python train.py --norm_place="pre" --init_std_qkv=0.0298 --init_std_o=0.0298 --decay_shape="linear"
Each number is 50 + 15 x the weight over the matrix's rms, rounded and kept within 0 to 99. Layers, rows and columns count from 0.

# layer 3 MLP up, 768x192, rms 0.178, rows 133-187, columns 0-63
24 30 71 56 59 69 19 57 40 33 35 67 16 42 68 38 53 58 43 66 42 81 56 43 30 43 60 51 23 65 67 34 53 68 56 35 44 50 60 61 59 42 68 47 34 52 44 29 60 24 65 73 30 42 47 53 61 52 53 37 80 35 41 23
14 18 56 50 38 89 31 45 85 45 47 64 66 62 33 38 49 71 49 43 61 36 74 50 38 44 35 28 42 58 60 19 15 31 56 75 48 76 74 42 37 44 46 51 16 50 57 62 62 43 46 48 29 23 50 60 25 37 43 62 59 28 36 55
40 42 17 65 67 68 74 89 85 34 47 70 38 45 45 51 42 34 34 22 21 55 58 36 50 47 42 66 58 57 24 42 43 29 42 40 83 55 50 67 52 50 67 37 69 69 58 61 75 74 54 47 34 37 50 47 69 71 49 38 59 40 43 66
51 63 47 71 40 57 34 71 66 41 51 34 49 47 62 35 56 49 31 56 55 78 41 57 64 65 54 56 56 56 55 46 42 53 62 51 48 73 60 42 60 93 63 79 32 67 70 56 68 50 50 72 47 30 44 47 38 53 47 04 70 24 23 43
33 70 50 49 54 70 63 56 64 38 80 52 46 35 44 51 70 55 28 36 68 47 44 14 73 72 57 49 37 30 29 45 39 62 45 67 47 37 54 65 68 74 62 52 36 48 62 57 55 48 66 50 49 79 52 48 22 50 55 51 31 40 39 56
66 58 49 66 60 40 38 60 45 69 44 45 18 83 36 38 65 80 32 75 54 22 57 37 57 53 67 55 51 69 41 35 47 36 42 59 45 79 36 55 56 26 67 47 70 76 23 68 28 44 64 60 40 40 60 41 84 65 36 45 64 82 44 45
69 52 29 45 30 58 47 38 37 62 42 94 93 42 50 77 48 82 54 45 33 74 21 33 73 54 56 39 62 43 00 76 40 35 55 53 15 51 61 17 28 01 48 30 64 65 41 94 58 43 55 45 77 73 71 59 41 82 62 72 65 47 35 51
58 44 58 34 31 50 36 28 61 70 51 52 26 36 55 50 97 53 52 50 34 67 53 29 68 40 55 60 51 43 77 62 45 89 61 44 85 59 19 42 79 73 61 31 48 46 66 32 56 43 44 52 20 57 59 40 27 21 40 31 64 35 50 54
69 51 42 53 53 50 43 63 54 43 51 47 49 47 48 49 52 19 55 41 67 55 56 50 55 40 70 46 24 61 58 53 52 57 53 37 18 73 46 51 58 37 64 92 41 34 58 79 59 38 39 58 43 43 55 34 33 65 22 49 89 35 57 53
25 50 25 60 63 51 36 52 38 52 29 38 43 33 45 49 71 26 63 81 28 52 47 23 54 47 57 61 60 47 46 47 55 56 54 74 39 52 74 45 43 71 42 22 28 45 57 58 44 47 61 52 48 56 52 32 67 56 28 50 45 53 76 69
48 51 42 69 46 42 41 57 20 71 45 28 34 54 53 51 19 51 60 39 48 57 49 57 56 51 41 59 60 54 58 37 54 50 54 39 70 33 56 51 47 29 35 50 51 39 51 65 45 64 40 75 66 48 38 49 50 28 62 44 61 49 40 58
46 50 19 60 58 56 46 45 59 46 53 43 57 70 44 28 41 36 33 47 52 60 54 50 43 31 36 60 62 45 53 55 38 63 76 61 42 64 48 21 47 59 52 29 48 65 47 33 28 43 33 27 57 40 65 54 59 54 42 30 54 45 45 64
57 49 49 33 60 38 42 63 17 59 43 54 70 59 24 78 30 33 51 62 42 43 80 42 57 36 40 56 55 37 15 51 54 42 51 49 45 84 22 36 64 61 39 49 31 52 22 59 66 51 37 42 65 30 49 49 40 45 46 65 70 53 36 65
70 72 61 67 56 56 62 37 20 30 39 36 49 47 46 32 54 37 53 68 27 44 58 48 73 56 76 79 33 49 71 37 81 71 44 49 47 32 54 45 45 54 40 66 70 69 29 56 45 72 28 46 77 50 37 49 40 47 43 72 52 62 28 65
45 54 50 29 53 21 26 61 52 51 25 51 51 47 42 46 70 73 68 69 46 56 48 39 69 57 78 45 54 58 39 55 39 55 43 39 76 59 64 65 56 13 55 62 17 35 14 49 60 57 27 61 58 50 56 31 64 50 61 25 64 44 41 50
42 34 22 64 28 60 47 60 31 26 54 32 37 63 45 22 36 42 43 67 70 66 65 64 45 66 36 61 70 63 65 49 32 50 48 64 44 61 52 59 46 77 52 32 63 51 52 34 48 22 41 78 40 66 54 46 76 61 73 52 56 45 61 22
58 41 59 60 46 58 51 26 54 48 22 42 44 56 32 32 41 42 38 54 25 64 47 54 82 44 48 29 46 83 42 48 46 39 59 78 30 64 37 83 51 64 81 11 49 51 50 38 40 64 39 73 59 38 66 84 31 59 37 59 63 71 37 67
66 70 62 39 69 44 36 40 53 36 29 39 38 52 54 39 47 45 51 43 42 63 61 58 49 69 49 62 64 36 45 48 70 28 45 59 49 31 58 61 77 43 42 36 60 53 56 85 57 56 34 61 39 58 58 56 48 44 24 53 43 62 49 49
64 61 57 33 39 63 50 66 66 13 43 39 62 48 57 48 47 24 45 58 72 56 38 34 62 66 63 51 40 34 81 24 61 47 39 59 45 43 89 60 44 47 74 49 34 46 47 62 48 50 70 29 45 77 42 44 45 34 38 56 26 45 65 56
80 28 52 38 31 29 50 36 36 30 46 60 62 56 51 48 40 47 67 33 63 55 23 20 30 58 26 61 56 28 50 59 65 34 68 54 17 31 74 43 52 36 60 60 65 38 42 50 37 20 50 54 33 78 64 76 66 74 69 68 60 75 72 47
71 89 53 36 56 04 39 50 26 46 62 27 34 44 62 69 63 44 35 59 63 34 42 70 55 82 44 65 40 56 62 39 53 33 52 58 20 74 60 66 79 49 70 69 47 45 59 66 77 59 51 46 36 37 59 58 48 60 55 66 72 40 45 64
48 51 63 43 39 53 36 67 31 28 46 36 32 12 62 98 53 46 64 34 55 53 28 32 59 59 58 54 38 57 47 42 67 54 46 24 41 26 55 65 35 36 66 46 34 50 66 50 43 58 44 53 43 63 66 63 57 63 43 38 35 55 46 41
54 49 60 52 64 53 49 59 33 71 44 66 52 57 82 46 60 51 44 28 42 40 61 41 62 51 53 33 42 46 55 70 73 47 50 58 32 45 49 50 58 43 42 40 30 62 53 45 46 48 35 50 41 16 38 62 43 30 71 55 41 50 63 41
28 34 58 49 34 32 67 56 20 42 54 40 51 36 33 64 50 56 82 92 46 54 22 55 30 27 29 47 30 45 25 35 40 44 61 47 34 43 38 54 32 40 59 42 53 62 46 57 49 49 59 43 45 47 64 51 45 27 30 51 48 55 50 52
30 39 16 54 46 64 53 50 51 50 27 63 40 42 26 33 69 62 39 44 77 71 34 66 50 37 40 72 46 59 26 68 41 29 57 55 63 34 52 67 66 47 55 32 63 36 48 58 53 36 66 60 46 35 54 62 67 59 49 54 55 31 06 62
25 58 26 55 62 41 42 57 67 39 50 29 50 41 47 48 58 50 40 57 56 65 40 41 42 76 31 41 45 82 58 41 70 47 51 57 73 37 35 52 46 59 64 30 48 55 37 50 53 66 40 70 35 61 43 46 51 58 51 50 57 50 37 35
74 34 56 67 42 42 67 47 80 21 71 38 48 49 49 81 58 30 41 25 67 40 42 79 71 63 52 87 66 61 39 49 32 71 37 47 21 38 52 71 33 46 72 33 19 66 44 63 49 29 42 45 82 45 48 59 53 50 58 42 56 51 51 61
50 89 48 24 69 43 38 41 22 50 45 65 19 60 68 78 45 52 49 70 55 75 48 48 52 45 63 45 26 72 77 23 68 70 49 28 64 29 36 20 41 57 69 65 76 49 34 53 56 53 59 42 45 28 31 55 32 44 52 26 36 59 58 34
83 48 35 54 56 81 27 30 58 51 49 54 69 76 85 75 72 55 63 68 34 38 34 34 65 85 48 50 76 54 37 89 33 56 41 30 27 55 32 34 30 38 28 41 22 30 72 72 41 89 65 60 83 36 43 47 49 48 74 39 25 85 31 43
57 48 44 49 90 51 59 72 56 25 58 26 39 55 20 32 29 54 36 62 65 20 65 47 46 68 62 51 48 61 30 61 44 37 47 25 30 63 54 55 71 76 53 61 45 44 26 50 35 60 47 63 54 46 63 51 32 50 46 53 45 37 71 50
31 49 68 24 74 43 62 42 76 40 47 68 41 60 70 56 41 52 32 55 00 19 28 68 77 13 72 46 51 54 30 61 40 38 54 40 51 28 60 50 81 64 30 48 62 44 57 69 45 31 58 62 31 38 78 47 46 40 61 25 29 37 37 76
49 79 54 34 50 43 46 58 58 24 61 37 59 62 37 67 49 61 73 64 47 59 05 68 51 37 61 64 77 13 12 72 42 62 55 54 41 68 61 58 73 57 47 46 56 39 68 48 72 25 73 38 62 43 13 25 39 40 79 49 46 79 83 60
62 38 42 64 55 38 48 40 34 51 45 53 39 39 66 53 74 47 47 59 50 40 25 49 59 38 47 41 43 32 37 28 71 61 53 49 30 51 51 39 40 37 53 64 33 54 50 33 41 26 46 54 59 64 32 61 51 33 59 62 54 52 35 53
58 23 50 43 52 35 68 55 24 38 55 59 82 27 35 41 69 61 49 68 51 28 25 20 73 45 47 37 76 52 43 45 50 49 50 64 46 57 63 48 65 35 47 35 70 44 46 46 29 52 51 56 34 37 65 63 55 39 27 36 44 35 31 48
39 17 56 50 83 35 52 21 43 40 63 29 62 66 56 42 48 28 73 50 47 45 07 25 52 47 76 50 68 70 53 57 40 77 34 31 40 46 62 47 39 47 89 39 48 34 58 64 56 32 44 22 40 74 69 47 39 51 59 61 60 86 48 52
62 37 54 34 52 10 26 19 14 49 23 64 64 64 24 72 47 60 37 14 50 97 41 38 17 33 57 65 71 27 41 41 34 61 61 42 33 63 60 20 53 27 75 49 48 63 29 57 62 21 54 49 50 61 53 75 38 43 71 39 82 58 52 58
57 56 48 65 79 21 48 42 37 65 46 30 36 60 57 67 42 59 57 41 70 61 23 51 34 36 51 64 45 56 26 50 70 56 43 63 70 45 55 41 43 43 48 24 33 02 50 62 60 66 56 74 47 64 58 57 99 41 41 51 36 90 36 67
52 28 72 61 40 69 58 38 44 49 60 45 64 73 28 56 37 40 60 48 26 36 43 54 45 42 68 48 17 51 50 78 69 59 39 39 40 39 60 77 28 40 73 71 54 45 42 72 52 68 41 65 54 61 54 61 04 56 39 56 69 52 64 58
64 50 63 51 48 32 44 63 40 60 63 34 67 49 46 39 42 52 67 75 45 29 56 19 55 55 61 40 41 49 42 31 12 52 45 45 51 53 44 54 09 58 65 36 52 64 46 60 47 64 44 47 46 45 49 53 24 43 28 68 40 34 39 57
22 36 48 57 52 39 52 51 66 68 52 56 59 69 49 56 49 61 26 40 48 65 38 32 46 42 45 45 76 61 41 39 53 44 64 50 41 56 52 53 52 44 59 55 50 29 59 19 52 34 41 64 45 52 93 50 48 84 53 47 41 72 54 44
36 65 62 79 26 52 52 34 56 42 38 54 44 69 62 41 33 48 49 57 46 48 38 63 53 85 12 69 45 57 49 19 43 31 64 49 65 75 43 50 50 42 38 28 45 21 78 65 39 45 72 63 78 43 73 61 47 52 83 27 22 41 39 27
29 46 40 41 40 32 74 63 47 31 63 81 74 38 19 21 54 52 56 51 41 60 65 42 35 75 36 55 40 51 66 16 72 65 39 75 43 35 69 77 73 40 59 61 50 57 51 61 67 62 58 28 43 68 44 46 35 52 20 65 36 42 36 48
61 51 79 67 46 33 62 38 55 37 54 25 63 51 52 43 49 27 44 55 46 66 53 74 64 46 78 66 25 47 53 61 63 52 71 53 53 57 34 48 42 48 68 31 62 34 58 61 66 41 56 32 30 59 67 53 94 54 29 18 55 57 37 64
30 63 71 32 32 61 49 48 28 69 38 47 50 29 61 32 59 51 54 57 39 25 30 54 60 50 30 45 56 33 58 80 64 47 70 29 55 39 43 61 46 62 66 50 65 50 50 48 42 72 76 45 28 48 48 60 36 33 46 56 52 43 40 60
44 35 28 66 36 49 82 36 62 74 16 52 57 47 59 18 52 53 58 85 80 66 54 38 75 39 55 45 33 57 48 70 50 56 47 46 30 41 67 56 41 46 49 53 55 36 56 61 26 43 60 48 39 56 57 64 40 18 40 51 67 41 59 27
49 56 47 62 61 47 62 67 46 70 51 48 48 53 43 82 42 49 31 46 56 65 33 41 47 88 43 51 47 35 38 27 77 22 52 55 71 55 62 46 53 48 67 46 30 48 59 47 40 94 78 44 41 59 52 55 60 39 36 56 30 46 27 59
66 63 64 35 75 45 67 03 62 22 45 41 48 80 55 66 42 61 22 51 34 68 43 57 68 43 42 52 66 53 70 53 51 65 50 37 33 68 63 60 56 58 48 61 24 63 35 21 57 60 47 57 36 34 64 58 49 46 71 63 39 44 29 32
69 43 41 35 53 43 24 54 38 64 52 38 46 21 55 62 89 56 52 45 50 46 42 66 55 58 46 49 38 12 21 42 55 39 59 59 57 70 33 47 44 66 51 36 58 63 46 55 47 53 21 49 66 42 50 61 61 57 59 39 25 57 39 43
46 32 31 60 80 52 35 62 39 47 35 24 52 49 58 58 53 60 46 35 57 81 65 63 76 54 59 54 38 45 48 37 56 26 43 61 32 61 49 64 59 19 13 43 49 56 40 78 58 38 62 48 58 32 46 44 33 51 59 40 67 84 84 76
46 53 48 68 83 56 48 46 68 39 62 32 52 61 77 66 56 43 59 57 46 61 36 50 69 56 69 53 33 54 28 62 60 77 26 49 41 49 31 60 46 51 53 79 61 43 59 37 30 72 40 42 48 67 57 18 46 44 52 28 55 99 50 60
38 51 81 23 45 45 24 40 45 64 42 37 62 44 49 43 65 61 20 59 61 70 28 69 48 63 46 27 50 39 31 40 47 34 43 46 38 56 12 70 79 40 34 46 51 34 48 40 77 70 86 44 56 39 52 66 23 30 73 45 20 54 51 82
50 32 41 44 48 70 40 50 24 47 46 55 54 74 61 76 80 68 30 54 27 35 39 46 53 44 46 51 57 48 35 68 40 30 34 38 54 54 51 72 32 45 67 51 25 59 43 47 52 33 24 52 50 37 45 61 56 56 55 63 56 52 30 37
57 33 50 48 65 69 52 73 43 50 43 44 46 64 41 48 42 56 41 48 36 62 50 46 68 31 56 44 55 36 54 49 69 31 55 31 50 54 27 36 49 43 57 69 63 31 49 45 40 46 48 69 33 51 28 47 58 41 29 39 58 65 45 74
49 36 67 37 62 55 55 68 47 51 43 58 48 45 41 52 64 63 61 68 60 54 56 60 57 62 33 46 57 53 59 59 38 47 45 90 23 40 81 72 40 57 71 48 44 29 34 58 51 42 56 60 43 26 62 58 52 58 30 24 55 66 23 73
71 61 34 52 38 42 32 47 52 38 46 52 60 44 76 70 57 50 38 43 34 49 38 42 33 50 25 78 51 42 67 56 63 88 58 76 29 40 35 62 45 46 45 39 36 48 59 50 55 41 54 63 44 35 58 82 38 39 42 46 55 43 75 47
# layer 3 MLP down (transposed), 768x192, rms 0.157, rows 133-186, columns 0-63
28 53 58 57 61 40 38 66 50 39 60 50 41 35 34 47 33 42 62 50 66 40 44 64 64 50 45 51 63 54 52 76 67 47 49 79 48 79 55 54 67 55 61 59 72 58 36 15 47 67 40 61 41 45 33 51 12 57 44 42 34 57 63 50
70 61 50 47 69 60 32 72 60 54 62 43 35 29 63 26 75 73 71 48 62 46 08 33 85 51 32 63 47 43 39 51 21 45 61 74 79 64 60 65 47 53 65 46 66 51 39 70 64 70 29 48 22 81 55 04 49 23 35 31 54 39 75 47
37 45 51 39 14 59 36 52 35 56 73 43 54 33 68 64 47 47 42 49 65 32 46 69 51 80 40 47 79 69 43 36 60 50 75 31 52 44 38 46 56 30 58 37 29 28 71 21 48 48 62 42 34 60 41 71 52 36 38 45 42 24 60 46
68 52 47 36 61 34 42 38 38 61 35 27 31 22 32 52 52 36 54 64 54 43 64 50 43 34 63 29 21 50 41 75 90 43 35 46 86 43 42 38 67 37 44 52 53 30 49 59 31 52 48 57 69 75 67 58 46 56 54 60 38 53 50 40
60 67 53 43 52 31 40 45 60 58 30 50 75 39 64 47 30 53 55 62 14 51 54 72 37 27 39 51 75 64 53 37 59 46 67 26 34 62 58 53 37 23 26 51 58 43 33 51 47 47 40 40 43 49 49 44 65 82 60 58 64 78 62 50
70 41 41 39 42 38 38 40 62 38 33 61 51 54 57 63 74 68 57 54 57 78 48 71 65 50 39 41 60 28 50 61 33 33 27 66 59 55 65 71 76 64 45 47 59 52 59 67 69 54 49 53 55 67 32 82 39 59 34 80 38 43 53 20
57 58 51 59 47 92 36 20 48 46 72 64 66 69 39 60 92 64 79 76 57 70 43 62 45 74 38 79 81 32 54 96 24 90 43 66 85 45 71 74 74 50 36 22 81 65 72 51 64 85 56 34 77 46 46 53 39 56 71 50 78 32 00 76
45 73 38 60 52 35 64 63 58 53 59 36 50 37 67 30 39 43 51 65 68 36 25 63 29 56 29 43 53 38 55 58 54 25 42 31 54 77 76 56 28 52 43 52 40 51 31 60 42 23 67 57 33 86 42 30 58 86 56 40 47 52 66 44
47 65 61 43 39 41 46 83 69 79 36 68 33 59 41 40 45 40 68 68 40 39 42 61 37 37 23 49 50 50 59 64 49 43 64 32 41 49 67 41 69 42 61 58 34 60 59 54 49 67 70 28 55 72 44 59 51 58 27 62 45 23 52 36
43 32 43 57 58 43 49 65 60 45 46 50 63 51 25 46 44 59 49 40 51 18 56 62 51 65 66 65 73 48 71 31 22 46 69 34 68 34 67 54 74 68 66 73 56 41 75 49 60 60 37 54 50 32 27 53 78 64 70 51 46 61 57 26
37 58 40 38 65 76 76 51 59 41 31 60 44 56 27 52 48 59 78 75 54 26 57 40 29 75 54 41 57 16 56 54 64 44 50 50 41 38 33 30 37 32 51 62 40 36 36 27 37 66 51 42 52 70 80 59 42 30 43 64 57 04 53 39
50 44 39 73 53 31 78 74 15 72 61 53 47 38 39 50 54 38 46 34 30 34 48 22 60 67 40 46 56 44 45 48 56 47 57 69 40 36 47 39 40 30 51 22 31 56 22 45 19 42 44 59 50 29 32 42 54 46 41 51 44 54 45 32
43 39 65 49 41 35 44 71 46 28 42 45 60 64 35 69 84 50 39 54 38 75 53 36 52 58 13 39 67 39 73 47 41 29 66 38 07 37 54 53 52 98 52 53 39 18 33 68 30 20 64 55 27 48 51 34 64 56 62 55 68 57 48 35
60 47 56 38 32 43 45 29 56 41 64 67 61 45 36 60 52 73 46 21 50 35 40 40 52 53 30 50 59 91 59 77 47 55 69 66 75 99 48 50 51 51 39 43 52 62 50 37 19 68 53 64 31 50 48 75 44 54 70 23 55 47 67 43
37 81 58 48 57 28 22 68 57 42 56 72 54 69 69 45 55 55 17 60 62 66 62 43 39 50 57 40 44 51 68 58 45 57 58 44 77 70 40 50 38 45 70 54 47 61 52 62 34 39 30 46 37 47 42 27 60 34 20 25 24 89 47 46
49 82 42 42 54 41 50 43 58 52 47 59 42 41 35 55 66 23 46 45 53 27 47 40 46 41 33 41 24 58 58 48 65 28 61 65 57 51 45 51 40 52 68 64 21 63 52 53 74 69 54 34 50 47 26 56 36 72 10 39 48 66 37 50
36 37 54 45 37 60 49 43 32 51 50 82 38 71 65 46 45 45 54 41 71 61 49 44 62 48 47 82 55 53 54 49 71 72 44 34 50 35 20 32 36 72 46 40 58 74 91 47 50 51 48 72 51 84 62 71 35 74 78 65 41 54 58 51
80 39 32 47 52 29 49 50 53 69 44 53 39 41 70 40 21 69 54 31 43 36 51 66 58 47 49 27 51 85 46 35 59 65 61 51 62 53 35 68 28 39 14 61 39 49 47 60 46 60 44 52 53 06 51 34 54 62 36 35 39 44 58 43
42 25 21 40 73 72 71 74 51 47 34 51 47 72 26 59 22 54 46 56 38 69 79 49 50 21 24 48 12 44 31 72 64 55 53 76 33 49 34 45 50 31 17 56 44 38 30 14 70 51 49 62 57 53 62 69 54 65 58 68 59 67 49 66
24 68 25 59 43 51 49 44 37 78 56 68 00 68 35 54 60 58 52 61 59 28 60 99 73 31 80 38 62 45 46 34 65 66 60 77 52 66 40 53 38 48 50 66 53 60 63 27 61 58 44 53 52 34 09 36 26 37 50 25 39 52 53 40
57 37 67 58 49 72 29 24 59 44 44 51 41 62 58 57 46 53 51 53 66 92 47 65 59 63 52 52 44 38 56 69 34 43 52 44 48 16 49 52 36 38 64 66 51 31 62 46 49 39 49 68 72 53 52 66 53 60 32 28 57 52 47 62
51 46 48 71 45 56 58 30 45 54 58 55 47 57 55 61 46 27 45 66 58 73 62 71 66 59 49 51 46 57 43 30 31 32 51 45 54 56 59 67 41 32 54 35 76 56 65 61 39 57 28 58 56 71 70 32 35 51 57 35 43 35 52 65
66 34 66 52 60 42 57 80 59 71 66 49 50 47 47 37 30 36 56 22 45 62 61 74 51 41 74 63 56 44 63 53 59 72 41 53 66 65 24 43 50 50 47 31 25 64 39 60 59 64 30 62 41 48 38 69 41 52 66 70 37 49 53 39
46 59 40 33 29 60 48 51 45 52 44 34 48 38 64 51 62 18 57 28 52 27 44 55 43 61 53 65 49 24 63 43 54 58 58 65 41 60 34 47 65 44 51 44 39 21 55 91 42 28 42 54 60 95 61 55 37 42 42 60 68 84 69 61
58 37 45 67 44 45 61 41 44 72 64 54 65 47 58 53 50 38 38 48 73 34 31 51 44 66 44 41 45 49 51 50 66 51 38 49 47 60 62 23 23 60 34 59 30 56 60 58 42 49 54 21 45 59 60 55 42 32 39 56 36 48 57 36
80 58 67 51 46 42 58 40 44 69 64 38 71 49 38 86 21 58 48 36 50 77 49 53 53 39 47 53 77 27 44 54 41 54 46 51 44 62 56 29 78 49 47 51 83 40 73 53 68 72 56 33 40 41 62 42 56 73 49 35 41 64 52 58
28 50 57 31 38 45 63 63 72 91 11 74 45 66 69 13 60 70 76 65 73 44 65 26 52 33 45 24 47 31 38 49 45 51 54 58 79 39 64 38 60 40 46 75 66 25 34 35 60 59 44 39 41 41 44 48 14 30 48 65 40 55 48 50
88 86 45 86 45 34 42 75 43 74 37 43 65 63 52 49 44 74 32 28 49 66 37 55 44 44 27 79 70 52 49 41 54 71 68 72 38 43 35 06 78 45 36 38 65 48 30 50 33 52 55 76 55 67 81 49 25 46 63 23 39 36 74 17
37 65 38 34 21 40 60 53 54 68 58 42 15 49 70 37 49 53 23 85 33 22 37 66 76 53 36 85 72 31 49 27 42 90 53 47 63 25 65 56 80 52 54 36 41 51 37 74 44 53 66 78 33 44 51 15 33 42 61 12 77 64 20 71
64 37 37 68 29 36 41 44 66 51 30 85 28 52 56 55 43 46 38 64 69 48 39 55 34 60 62 51 50 44 70 52 56 45 35 48 53 49 60 34 50 44 47 51 16 34 42 26 22 40 27 52 76 60 44 63 70 42 52 44 72 48 57 43
55 45 36 33 48 48 67 71 55 61 14 39 54 50 46 25 50 42 69 23 26 39 65 63 61 36 62 81 25 39 63 58 26 40 25 39 54 41 41 59 49 34 47 56 39 51 37 40 24 72 48 66 49 33 44 49 58 26 40 39 36 65 81 51
68 47 63 48 58 35 62 62 54 48 70 64 50 50 82 55 59 32 45 51 20 24 26 63 58 35 39 48 41 72 55 43 68 33 48 41 64 71 70 58 45 34 86 61 54 28 75 48 48 62 17 49 44 10 66 42 50 59 23 39 62 15 43 45
59 58 37 41 33 52 54 47 51 72 43 77 67 58 61 74 44 74 31 25 65 31 40 56 79 61 38 38 40 47 67 58 56 52 59 22 48 60 82 41 40 54 34 60 57 54 46 57 42 49 37 52 39 51 58 47 49 58 49 65 59 29 69 52
47 52 47 38 27 47 12 30 45 37 38 43 67 38 35 63 69 36 50 54 38 29 79 54 40 55 47 41 44 49 30 48 49 28 54 78 43 58 50 31 54 50 38 41 66 42 53 54 36 29 62 21 28 35 48 41 38 56 59 62 10 74 46 72
54 66 37 25 71 45 64 35 34 63 53 51 29 41 44 57 47 34 32 51 27 20 37 49 55 63 35 42 25 28 58 58 43 52 37 76 54 77 86 18 41 42 54 42 40 43 42 49 95 59 50 42 50 65 59 33 52 25 67 32 39 53 56 60
31 29 52 42 33 67 53 45 66 24 41 62 41 46 52 47 63 81 64 59 85 70 37 59 76 50 58 70 64 29 74 45 59 47 62 99 65 52 62 48 77 30 53 49 45 43 38 55 33 48 64 22 80 58 78 48 41 51 47 57 60 54 83 72
65 34 30 61 13 44 75 42 55 75 31 14 57 19 56 39 80 22 53 38 28 41 51 39 84 48 84 48 52 63 43 31 30 55 35 49 91 39 65 46 45 43 64 58 50 27 38 54 23 85 19 61 74 63 49 53 51 40 49 44 81 60 42 60
49 50 37 59 80 19 68 58 52 58 44 56 34 24 56 50 93 26 37 24 76 34 26 60 43 71 26 58 58 50 32 34 44 56 45 53 45 68 66 48 73 44 77 35 81 51 29 62 44 46 55 54 46 49 53 45 53 79 90 51 64 75 18 44
49 39 52 43 73 49 52 48 80 45 52 44 70 59 35 80 45 48 54 73 23 49 47 50 48 64 28 60 76 30 56 58 70 47 53 62 30 68 73 59 35 63 57 40 40 48 32 29 73 43 58 37 54 45 25 36 56 57 53 37 73 48 43 54
56 52 27 41 57 65 45 44 37 26 59 69 49 61 44 42 54 62 70 68 56 49 52 40 60 58 61 44 35 52 30 40 70 64 45 60 57 44 49 59 45 70 69 55 79 57 29 44 57 64 47 51 46 53 41 52 47 07 53 56 43 33 51 51
76 67 38 49 46 75 75 57 83 43 63 35 42 35 57 47 49 49 61 53 86 99 41 51 44 46 23 61 70 45 57 33 39 75 45 52 40 72 54 62 81 54 56 33 54 58 21 59 54 87 77 76 28 62 54 32 40 34 48 40 75 29 67 72
50 53 19 54 67 57 39 31 32 48 55 48 55 46 44 13 47 50 38 26 71 59 59 46 54 54 35 09 50 39 28 46 46 42 64 68 44 51 22 69 35 41 23 59 57 41 24 42 33 62 33 53 46 86 53 44 52 26 70 32 66 53 52 60
54 56 41 43 48 36 62 34 31 45 53 43 40 33 47 34 33 46 45 58 55 41 42 86 50 48 65 45 61 62 60 48 36 68 61 46 59 78 50 50 34 61 67 53 49 54 71 70 58 56 62 53 65 53 64 81 56 79 60 65 73 71 61 67
45 57 43 57 36 47 34 43 36 29 64 71 36 37 51 56 39 66 33 49 36 48 63 75 30 55 66 53 49 42 30 40 50 48 30 48 55 49 57 49 78 43 52 49 64 48 52 49 38 41 66 39 75 38 62 40 57 66 66 36 62 35 53 25
49 48 40 25 69 56 49 57 49 86 41 28 35 41 37 66 49 41 40 42 51 37 59 52 35 51 46 62 46 46 70 56 60 63 46 60 67 65 66 56 54 62 54 45 63 74 49 34 43 55 29 51 47 52 38 45 50 81 56 40 42 39 54 55
62 45 63 28 60 61 35 15 63 46 30 42 32 44 50 40 32 56 44 50 42 61 41 40 44 29 52 72 62 46 46 29 41 58 44 29 60 39 54 41 38 43 64 52 52 47 58 44 80 09 48 61 39 31 46 55 36 59 81 49 53 48 44 56
75 37 60 64 54 42 42 68 58 44 39 31 70 24 64 37 43 33 63 19 42 28 62 61 50 36 18 59 43 41 68 70 63 40 53 49 58 64 72 98 48 48 29 53 74 18 13 44 50 56 41 41 32 41 79 79 41 37 15 61 30 18 55 66
59 63 30 74 34 48 25 55 64 61 51 25 51 38 43 36 61 67 64 49 46 33 27 73 58 63 37 40 87 57 50 46 36 12 37 54 63 54 43 52 67 48 32 62 73 45 49 29 10 39 53 27 38 22 25 46 58 73 27 34 42 54 54 52
36 70 39 54 75 60 70 40 64 63 55 24 62 58 52 66 56 47 67 47 28 65 56 38 47 39 40 38 51 63 51 38 70 16 42 38 64 33 31 69 43 53 57 44 53 65 55 43 60 61 33 50 19 56 42 49 39 45 37 49 58 49 26 38
37 55 52 54 45 29 42 17 42 23 31 50 47 35 51 39 36 59 53 48 60 82 47 63 46 50 28 29 46 50 59 27 56 44 35 55 59 68 54 46 67 61 60 11 61 87 47 56 43 52 40 61 56 39 20 50 60 61 21 11 67 08 46 34
65 65 53 59 47 52 37 68 59 60 12 50 56 36 52 44 61 51 47 21 84 53 58 51 45 68 42 46 59 62 71 58 52 46 58 40 59 38 78 33 40 67 37 30 51 37 37 57 50 89 53 40 48 63 76 63 47 41 34 55 21 53 64 70
44 43 53 27 35 27 33 40 54 65 52 68 59 60 67 63 38 44 67 66 64 34 81 46 53 63 47 47 42 51 38 53 63 59 39 42 95 62 48 48 67 57 22 45 79 63 55 42 49 51 61 42 56 41 47 50 26 55 52 62 37 59 70 42
49 52 39 65 57 61 48 44 53 52 66 64 49 42 47 64 32 46 65 65 61 55 52 71 47 41 48 49 60 35 43 41 57 46 24 50 61 68 45 65 39 47 42 34 52 81 41 46 52 49 69 29 54 40 57 19 59 35 63 51 42 58 44 59
46 36 36 40 74 34 59 53 34 37 65 43 71 58 85 38 58 52 27 85 61 65 37 57 60 40 69 55 53 34 28 50 54 55 40 57 89 53 63 45 58 32 56 49 63 37 35 59 37 67 45 30 55 59 49 22 80 42 45 59 77 47 33 54